python train.py --rope_fraction=0.5 --init="uniform" --final_lr_fraction=0.0 --seq_len=512
Each number is 128 + 24 x the weight over its row's rms, rounded and kept within 0 to 255. Layers, rows and columns count from 0. Numbers have three digits each. The size before them is the row's rms in percent of the matrix's.

# gate: layer 14 MLP gate, 448x160, rms 0.251, rows 207-232, columns 0-79
# up: layer 14 MLP up, 448x160, rms 0.234, rows 207-231, columns 0-79
# down: layer 14 MLP down (transposed), 448x160, rms 0.132, rows 207-231, columns 0-79
gate207 097:130133116144127115095125125123143150107133168130108110082147094152114130112086135105136152144130165130121141104124114106133102087110089113102133155132136105123137150133169099144138145150173113146162151104083092094156126126099133139107115133
up207 095:164119116112168133161125122158154129145138104131110119161146140152129119167137127102107107120121135141159152153124130158126122118110138104158134096143115093163104106117148144119111132094094129120137099113152092139111124075099114088105191112
down207 096:133177134121128094135118141154145114126146120123144162124094115131099142105141131125121131135146121065123118100141137115132103153123150085152082170147131138118135142161121114131148130072149151140162142139141130138173107136137076097178160137
gate208 094:141107115119095114152121161148090116142129135107111143147121083137094135099107135130127186110132127119151136161116100104146081178137115109156148136141062106127131119169112155217147131100171142131125132122120128153084137157106139106134159075
up208 100:099101138142116139146121149141100129138147102155121180135102136145123116131089145121139157142137152081141136109140087124156140132179076125115122128143121128160108121118137151157122157101098132161169143117095170126121107149137109099113119113
down208 100:103123127095166132112117073151129127172104101105120138110141136109149127116155161113148168138133116120136139106108085152128139129151125108146120113132095128080112122114123114105131135133118164117086100138135126105105152122134151083168104131
gate209 098:159130099111137112140098132105125151152112101165170144143106131127097142126119122175117151126124128122109113158151093161144127147141119135126104111169139111157134114073164119152173110115133112139111162167120154151127149118128107155123081136
up209 102:147121099172150191118165132125178106165122107144111084155070116161108132131116121120136144136125115141114114110163118125152098103128106133138096141142158119125129089116159134111131095181126138125127166142146119112138112079127114074147101156
down209 096:158087136151155116067123146105101173126132152100114142125157110114149079140104112120105129139090122135113133129129087103189178147118123109122163113090105145119108119150120128131132142104132105106104102087105110131131142141102113116142102116
gate210 118:097129093123164107141131130161092091144151153082146094123117169125142169115145070155128150167124111159084134125132154125149129132104149135121161118115157097112124106129113086123158095128126100140117121164173108142126141135117145184144134131
up210 108:085085097088099142128107121112120151126085102128119138153149125092134136145146103108131124126108120106107122140101129123166143140119097154108134144121084170153102154132153106142112118124131136089112144113148136124156135152126148115106123127
down210 104:163109146150083093158112108153143141145096111143099166121132157098100108133183160118091117127120104138122152122141129136136162128132122104137150178106104154207073131123142116119158145104136138095139145158149117138140146140127104134096135146
gate211 099:117159120156128166099117130068134125114177093145115159152183115101118186139117146156132140167118132125152119147103114092133136140146129119121133092133107070110124085132140156138162161119152125097103129161110131139162111079140148063119094143
up211 098:099128134124166098153119136148142106107119148119129104169104148167121145154103133107125114079165138130138139112096139132117119127115156081148111179180126116099121146166100107108094136113121148112126122047120083127112147122154161153125111112
down211 098:097105116073158137156108138120100122110112113115137103094095154123119141130117118097123135125125103118122133106105098110135118129133155134146148113134110124119162124097117143099127109157136121128172147128086141188139107139084129128177124117
gate212 091:142105178170146144142081110128128158132128092126146124158134161170106131139152113124120134133140124107128164131165154154130177134156104097135115153123152137090116119162119081134133148156115116145163122135109139182165120122126110094129103101
up212 092:164148154135151126121139119121129169160164104104139153144112184092134114159163104087141136149122117167126122140136120141128134106149101136121157164124136125135116059158138133146111141104091113130116153119140149125146117115104139129109145184
down212 095:141136093137133103157088134163115159138097159136140123140155148122107090143169107144115142113157161139134073146171115180093129126148117110145119107102128100135137134143133178129118105077125141107118134157085141142138092133105130137099128157
gate213 093:113123132131099133130159107113153143166100146152118092161152121132130172128110115146091155133135102129150164103131124141142110119130135145168126120144176127086157115149109123097081127118072121097139127162128145091145124156132130140136097095
up213 098:081119134106132126135120131154083136132149096143130116095108129113138089107129152088170114133106129127138132107098137123160140147135149117147173094104117126112144098152119095117134128072110107141096139121151135109135088132103129155065158128
down213 097:115118105132109168170106134116148151116110154077131154108145111113081136104133095144145154071124132108141117109123076108126109117162127159128082129162112123098143109103099107139130140157172135121123118124125122154121127166092120171176116141
gate214 095:127121111103147101163154162102134095076157120151096112129139124134112154150108116146126131103129144162089172120145117086137121117152129151120151139136124179110155111132116113138150137130113103143144135110149148176118110088131140136133084120
up214 101:130149149120146098196152166156131154176137149146135126137132124124119121128086121126140092089115144160111082156089130122134128099151145119093154142119118149118174101195152131130114131151113143124148158118148117122157153130106170129156121119
down214 098:147125137101132088148156102152116140106110155163112185109155118120103139136117117108082114117131146175118144180157131081143091101129120118118122120146120188153141118142101159144144163137116153132138116115098092106165132135142135133120116138
gate215 094:148125150111123135099114123180102114152105146125165102107112143178125170146141142139110097126133157068159100129145167170128133150118169143143074187113113143160116106133133141129187097143092154158168131132146134107163097116128144142127103070
up215 106:153138167132099106143150155093120133156146085136138072129133127131146115130134100116095137115143120156120134115135134105098130133102129112123130085104136109123087103147097111178151119122112100094130095113127154190153112166126130104162106142
down215 105:112114120110097148136129125125095100136102136159160127124124136125115142151144124156100072172138134113128129115177148131145116177154133133122145166144131137140170166102123139117103108125120117140143122151111118123171154152156159140179104113
gate216 092:115118161163134135119111134122115102090147135112121149105114158166090149139121131108121109104109106137106140068125154148131137144111099139128156107138131164144176145202116147166120197169112158123147131087139147136115139095154139134153115157
up216 092:126128142176159174128118082138118135143079151055153129168125112102123149166128103118111167161149123123186138133153137134182110104105134124154128160136139101139111105138102107111086108097112110122144161151153103122112147166123145117122109134
down216 097:116103139131116129138156149140129114139140105128164111108158139126108117157092132134113136115136094121102121144091116139161113131180121155099115165122130154111149083117166098125111092085106102144188142148161113124128090107116103108151124127
gate217 095:136105065137134153103134099108159140151121118126108132130150111113109098168129163161115139143153195139142164133114118143142136176119166165115133123142119143128163123080135090086120139103089108105103167101136102108132107121157111132170144085
up217 096:094161122138135121102153127122147090137119140117122122126105126095123157096117095116161130143086152160111158075132166098092113129147125099125133132126154124117145109130137122107113162145119135145108163093092162188123124132096108145174104139
down217 097:158123101138073128112153132162152102166101095142123062130131122136120122125169185176123128140133121131097138107162125156127146106111139137113129147156099130107128087113122120139164138135129125095111153096098147093115107099134125152133142136
gate218 107:138140136151139141145104165130124117134122159143124154168144147093129149094116108131142127103126130112131123175115181096158139135085118113138066131125140150109124154133091163118102143124164122145161158152108145135175147108111145120150094142
up218 106:138107123135142113162114141109129103133095167135103162112124124106174138129135069124140139128178130155153098135169110066141148105126124105147130103159170124130147117119156147103114101064096110146164149104124117139126111123106122132127119123
down218 102:140137151121116125110131106124081161162120107133123124104139142130096116105068156125150130135144176167101156096144130145105166124156117094126196107117102093113132143146100143127163110150083104116145114095170126128123141178156124159144156098
gate219 097:159149123110164104118123130096149102149119177151097137129147121135175129086107130158145090168105085092131161138120113140103195166133133159143136199125091111116112154147120132104091129156135128122125072137124133111137126078103118130160141125
up219 097:119123112109100141088120088138084137145116114070127112129158133150127140095166123154124146100132146125182130111156140120117074134138137094108154073073155148103166177097110093116114135112130137148122104111097114143129111160126130145145143145
down219 104:123119125107088121115113137139104145106142095139123107123122150113119132126105132099100143071132140150120127147118163171128114112135153086119150046189127150093177164141119137116123136108163133159183143101140121130119120097130157113124148150
gate220 101:126163099095121176131156112104140131124118136093154149096102139113160130129101121107111134161135107085154123115118100115135085107100104167160165096118138117116125158110120164108084129104135125084119111155136135154138133113123117132188082171
up220 096:105167140121114129163097143110138153102082095129131139151098142165129080146112144119169128133114165150163115159132122143119128144137166138116141168149133150125131100090180131091114120108200181133132112110180151107096113120140092106120132128
down220 097:100147164152122167119142142163173102144071131121089151106120109152105124114085111112088112110129118123125133099145117135132129129140114140131108175149109144141105096118115117118148113138098176126120110126149171149134077163126125095134123091
gate221 097:145123145105138091112143098099111140128150121123162057115129142130123142109123120129137100104148102078115137139102122090121125141095129127149099067181125214109119120165116162102096103116123123156106109093130119099130122101136134133134113145
up221 094:144141116145124133133131160139175115107132106175089118161112166142135164143178119128118138158118162131148095161195073133095150104095177114143118140132160155130154142131151143109162093117154140161103121106139168143120146122099137151102135121
down221 098:125130119149127113080127119106078161131115136155161100154152158146149123109090100146114146194137146102142114091149120114089143111102100140149118156170108139122118154149145143130117143138132140134088097131086126098188112128141117131111096131
gate222 099:133135149121105138113125085140119153116114110135098160132078111133121117110143107106148118142108120166121150127130125124130033121110155141119143133142123139129130149137171134123106160106136118109104148089124153115112147157138107139208086135
up222 094:169147147164140132111139127099155119087113117153127148135109125156145141114125131099120162116121104145128153079146121128146169118107075144157149115135113136138144108158175113122158153144103109124150116109132162106119139139131107189123134117
down222 094:117147147105127117128118092136093136144099133130096131098108123136103148109143141132134135170174147124117139109149115111107160118129129141128152132138125124154124134107175135180145112085138108126121123139140122131147114147109161155191126144
gate223 102:115115111129103129135092149162079164206164122111153134124114079124116109145114165103105107099132164140136123131089152129149096111149140144156104151166130098151122148116144137129137133124143129129144143123155148105072109103103119146143160113
up223 099:150094103098110121124134140130132137121142103135137133166102108172176086134142104113117144112114152130164114157143107112095173172126114071115111123141110126132118177133123101123088130090101137139125118180125133115114149158156137133117200153
down223 097:138137084102119125126140149100110118157159115076132118148126102169133121150133127112149111144129129112127084137137083123148128131129096114142140183157140109135146116135114152138141129142172070122108108123166116109103161140140154131116140185
gate224 093:158139165129108157110129130140077093113135112123131112127133135103146133073137107141143162076165133162129155084135097112106147120136100132077126146155145072144095114121141163127134131125114116101089163152130106145159127124125072115154104151
up224 100:128177130169085146091131172117102151119122096110110148160137100147132155139164096139119166147172129154134090131129112123114083118120122146214146116148107140157135116107136148113173086147119122129127173146114103148141129154129046123124175122
down224 099:095127133120092108159156112109135151116152177127155093133120132166146124132167125089144168160131161074136086131142157090147109110126122120106172143096120116145088111156104103160142127102100128140170118160126138137142155123130138112125099145
gate225 095:148130133145113127119129176164165169086169140084133111101166128129133109160125114134117126149112114118133106129138133142128160126089113118129140090111110170128111150076156111138154118099127133148101086169146106125123091112124148089115131111
up225 100:093130101131130114158124119121181140123120130128143139187126159144112144130134074135118129158136103157141135131181103128159144132128112117159127099135057125155099105089173120111138100113180143149154119163128136122117153100108100089119079131
down225 105:188132106127127144174167128163095167146156105105125146159129167132127134152155125139134156071067144146104120145090099121127139139147127152152139132145125167075149121085095124127102141093132117156136140108111118076104143113162133111113135166
gate226 101:143102140116132154102112120118117152104144136098140142105119085111141124135134128096180114157100151123122151127123134127126117140159093142136135099104103119153095080119144132138099094138152113146144074124164073134128165103098132143137141126
up226 103:145100141125083159113159090125168125117177130108114135121134126093107142106095147155139105166106075134145137081113142100126126098123159077160102131167141159101096137138107132111187086121092140074100144146177105131106107127139149139121124134
down226 103:151099135108101123131108096133102115130114129136112107067118153115129096114100166158101152131095134130098092109145088140144122114129127135160107100099121122158079095158188154172138138110140130165139138132128124111185157136142105130153115144
gate227 096:166119118151091117135105117121151130098120113091127128142128097120109136128134109114141135116144143086080128144124113117113117178114119163149160137114105122128144109119129128125160156136076160115161150143113152115099111133179129137116095155
up227 104:169116115159121112157130067132106087108142118138144152125118129142098131087089096117108127138151161140097120126096091139131106124118145144163083143113111136151118091172058134129128149119124185088156123103114141135127123158137138159121111129
down227 103:142102151160119119092143115129179165107121138100093083094122159124156117142125106097123075136126091078099132128151129154137128086149099136109139146147127151122143120108124100096128116146133122129142127107104078145134136151134134092121140097
gate228 099:112101166140154148114138153135110150164107161127124103170161136154149112162163129155125118172132127136095136166100121124166107181101138139133128100161107128151097136109133144135140129104109129169099144104104152120127134160074141165133119112
up228 096:133130129119112111103112149173139135142117118156170144104101119150118113119136132135156083135134124065165146135121172127143136125124097127160132165121157141102156114151146122141114098133102158138129108132111133173154118093177115135089108138
down228 098:101136133147094129143114144068136161155201148107127107115154101126115144156143104111133138114117121109121094123124155130136113095136138128141124138126143149076170115119072144165118126111137110124157139168122123095093144112142103096088142108
gate229 103:058152137113127096162109104109158113113132155131071117098121126128147126123092165160147133110135168170148156180136127095125112163142116165162148094110135126144108132176101120145097145125096123113060106106176100110090102137153135141152106123
up229 103:116130131110131134117111127118123104128112140154141160180119112144151150148144085110158134134139130097125148137094093142137130140131145128155118160141088114133074159145106080116160091119096154096123157130136139154115062175118112112145118105
down229 101:128126110147158186127094148162099115138112130105121122108158143136102109143099126135160159169130124146133126163120068134126064150177160147114120117094117109108140138104127127134106109139105125116123120148139103127120149091122157099175152197
gate230 102:115131124148129132115155125099102133112155104120106133151135136120179147146125081080122152112103145153086135165115112089146119082111129116081174093149129089083128094135138147083139144151146120143178140140126137084118150143127119147107131133
up230 098:117097114098176093174128122119143122130201161113127115124148102163150141116113105096094116163098123142119097132159076163121136103166127093113132149137118153146131117144149142145131121140138116130144147149151122101180128124180174114088135115
down230 097:180078135144156094141118125111150095128135121148148169133132099146167103115118099137148141136130111162114066138137131164136139170152121120125130146109162138160089141126135130146114099130100133140152134120113164140117142186171123148137133149
gate231 094:093097110122116132133138125146126104149132095125141138127111127127145111135141128126101154171109124102056137125145134107138150150145117118108143127126078145092141138140128161148130096143131135152164156140167160132100097151118089157107112133
up231 101:135139146158124095158123136132170130143141128152102119126139118128110132141125061094169140111144134117078130127150086062148143101097129112120158135137151137176121150153115119120128098145124167142161130160157113122120102112126122116125094140
down231 101:113151140112139147123101133167118143119101153096139088117129135139151135122144167121130141138120077098159155146122103177141121155139140117152146162084129154124141183128091104109132148150138146118129083128118131122132178093143158129120136096
gate232 098:082153121094135177101121107146178139119089152149131139106136136165132110122121121114123119104167136127120136160150138140108118112129135143177089094131101114107117103115141122093155144097136130152142142127183144109099095126107109181145161164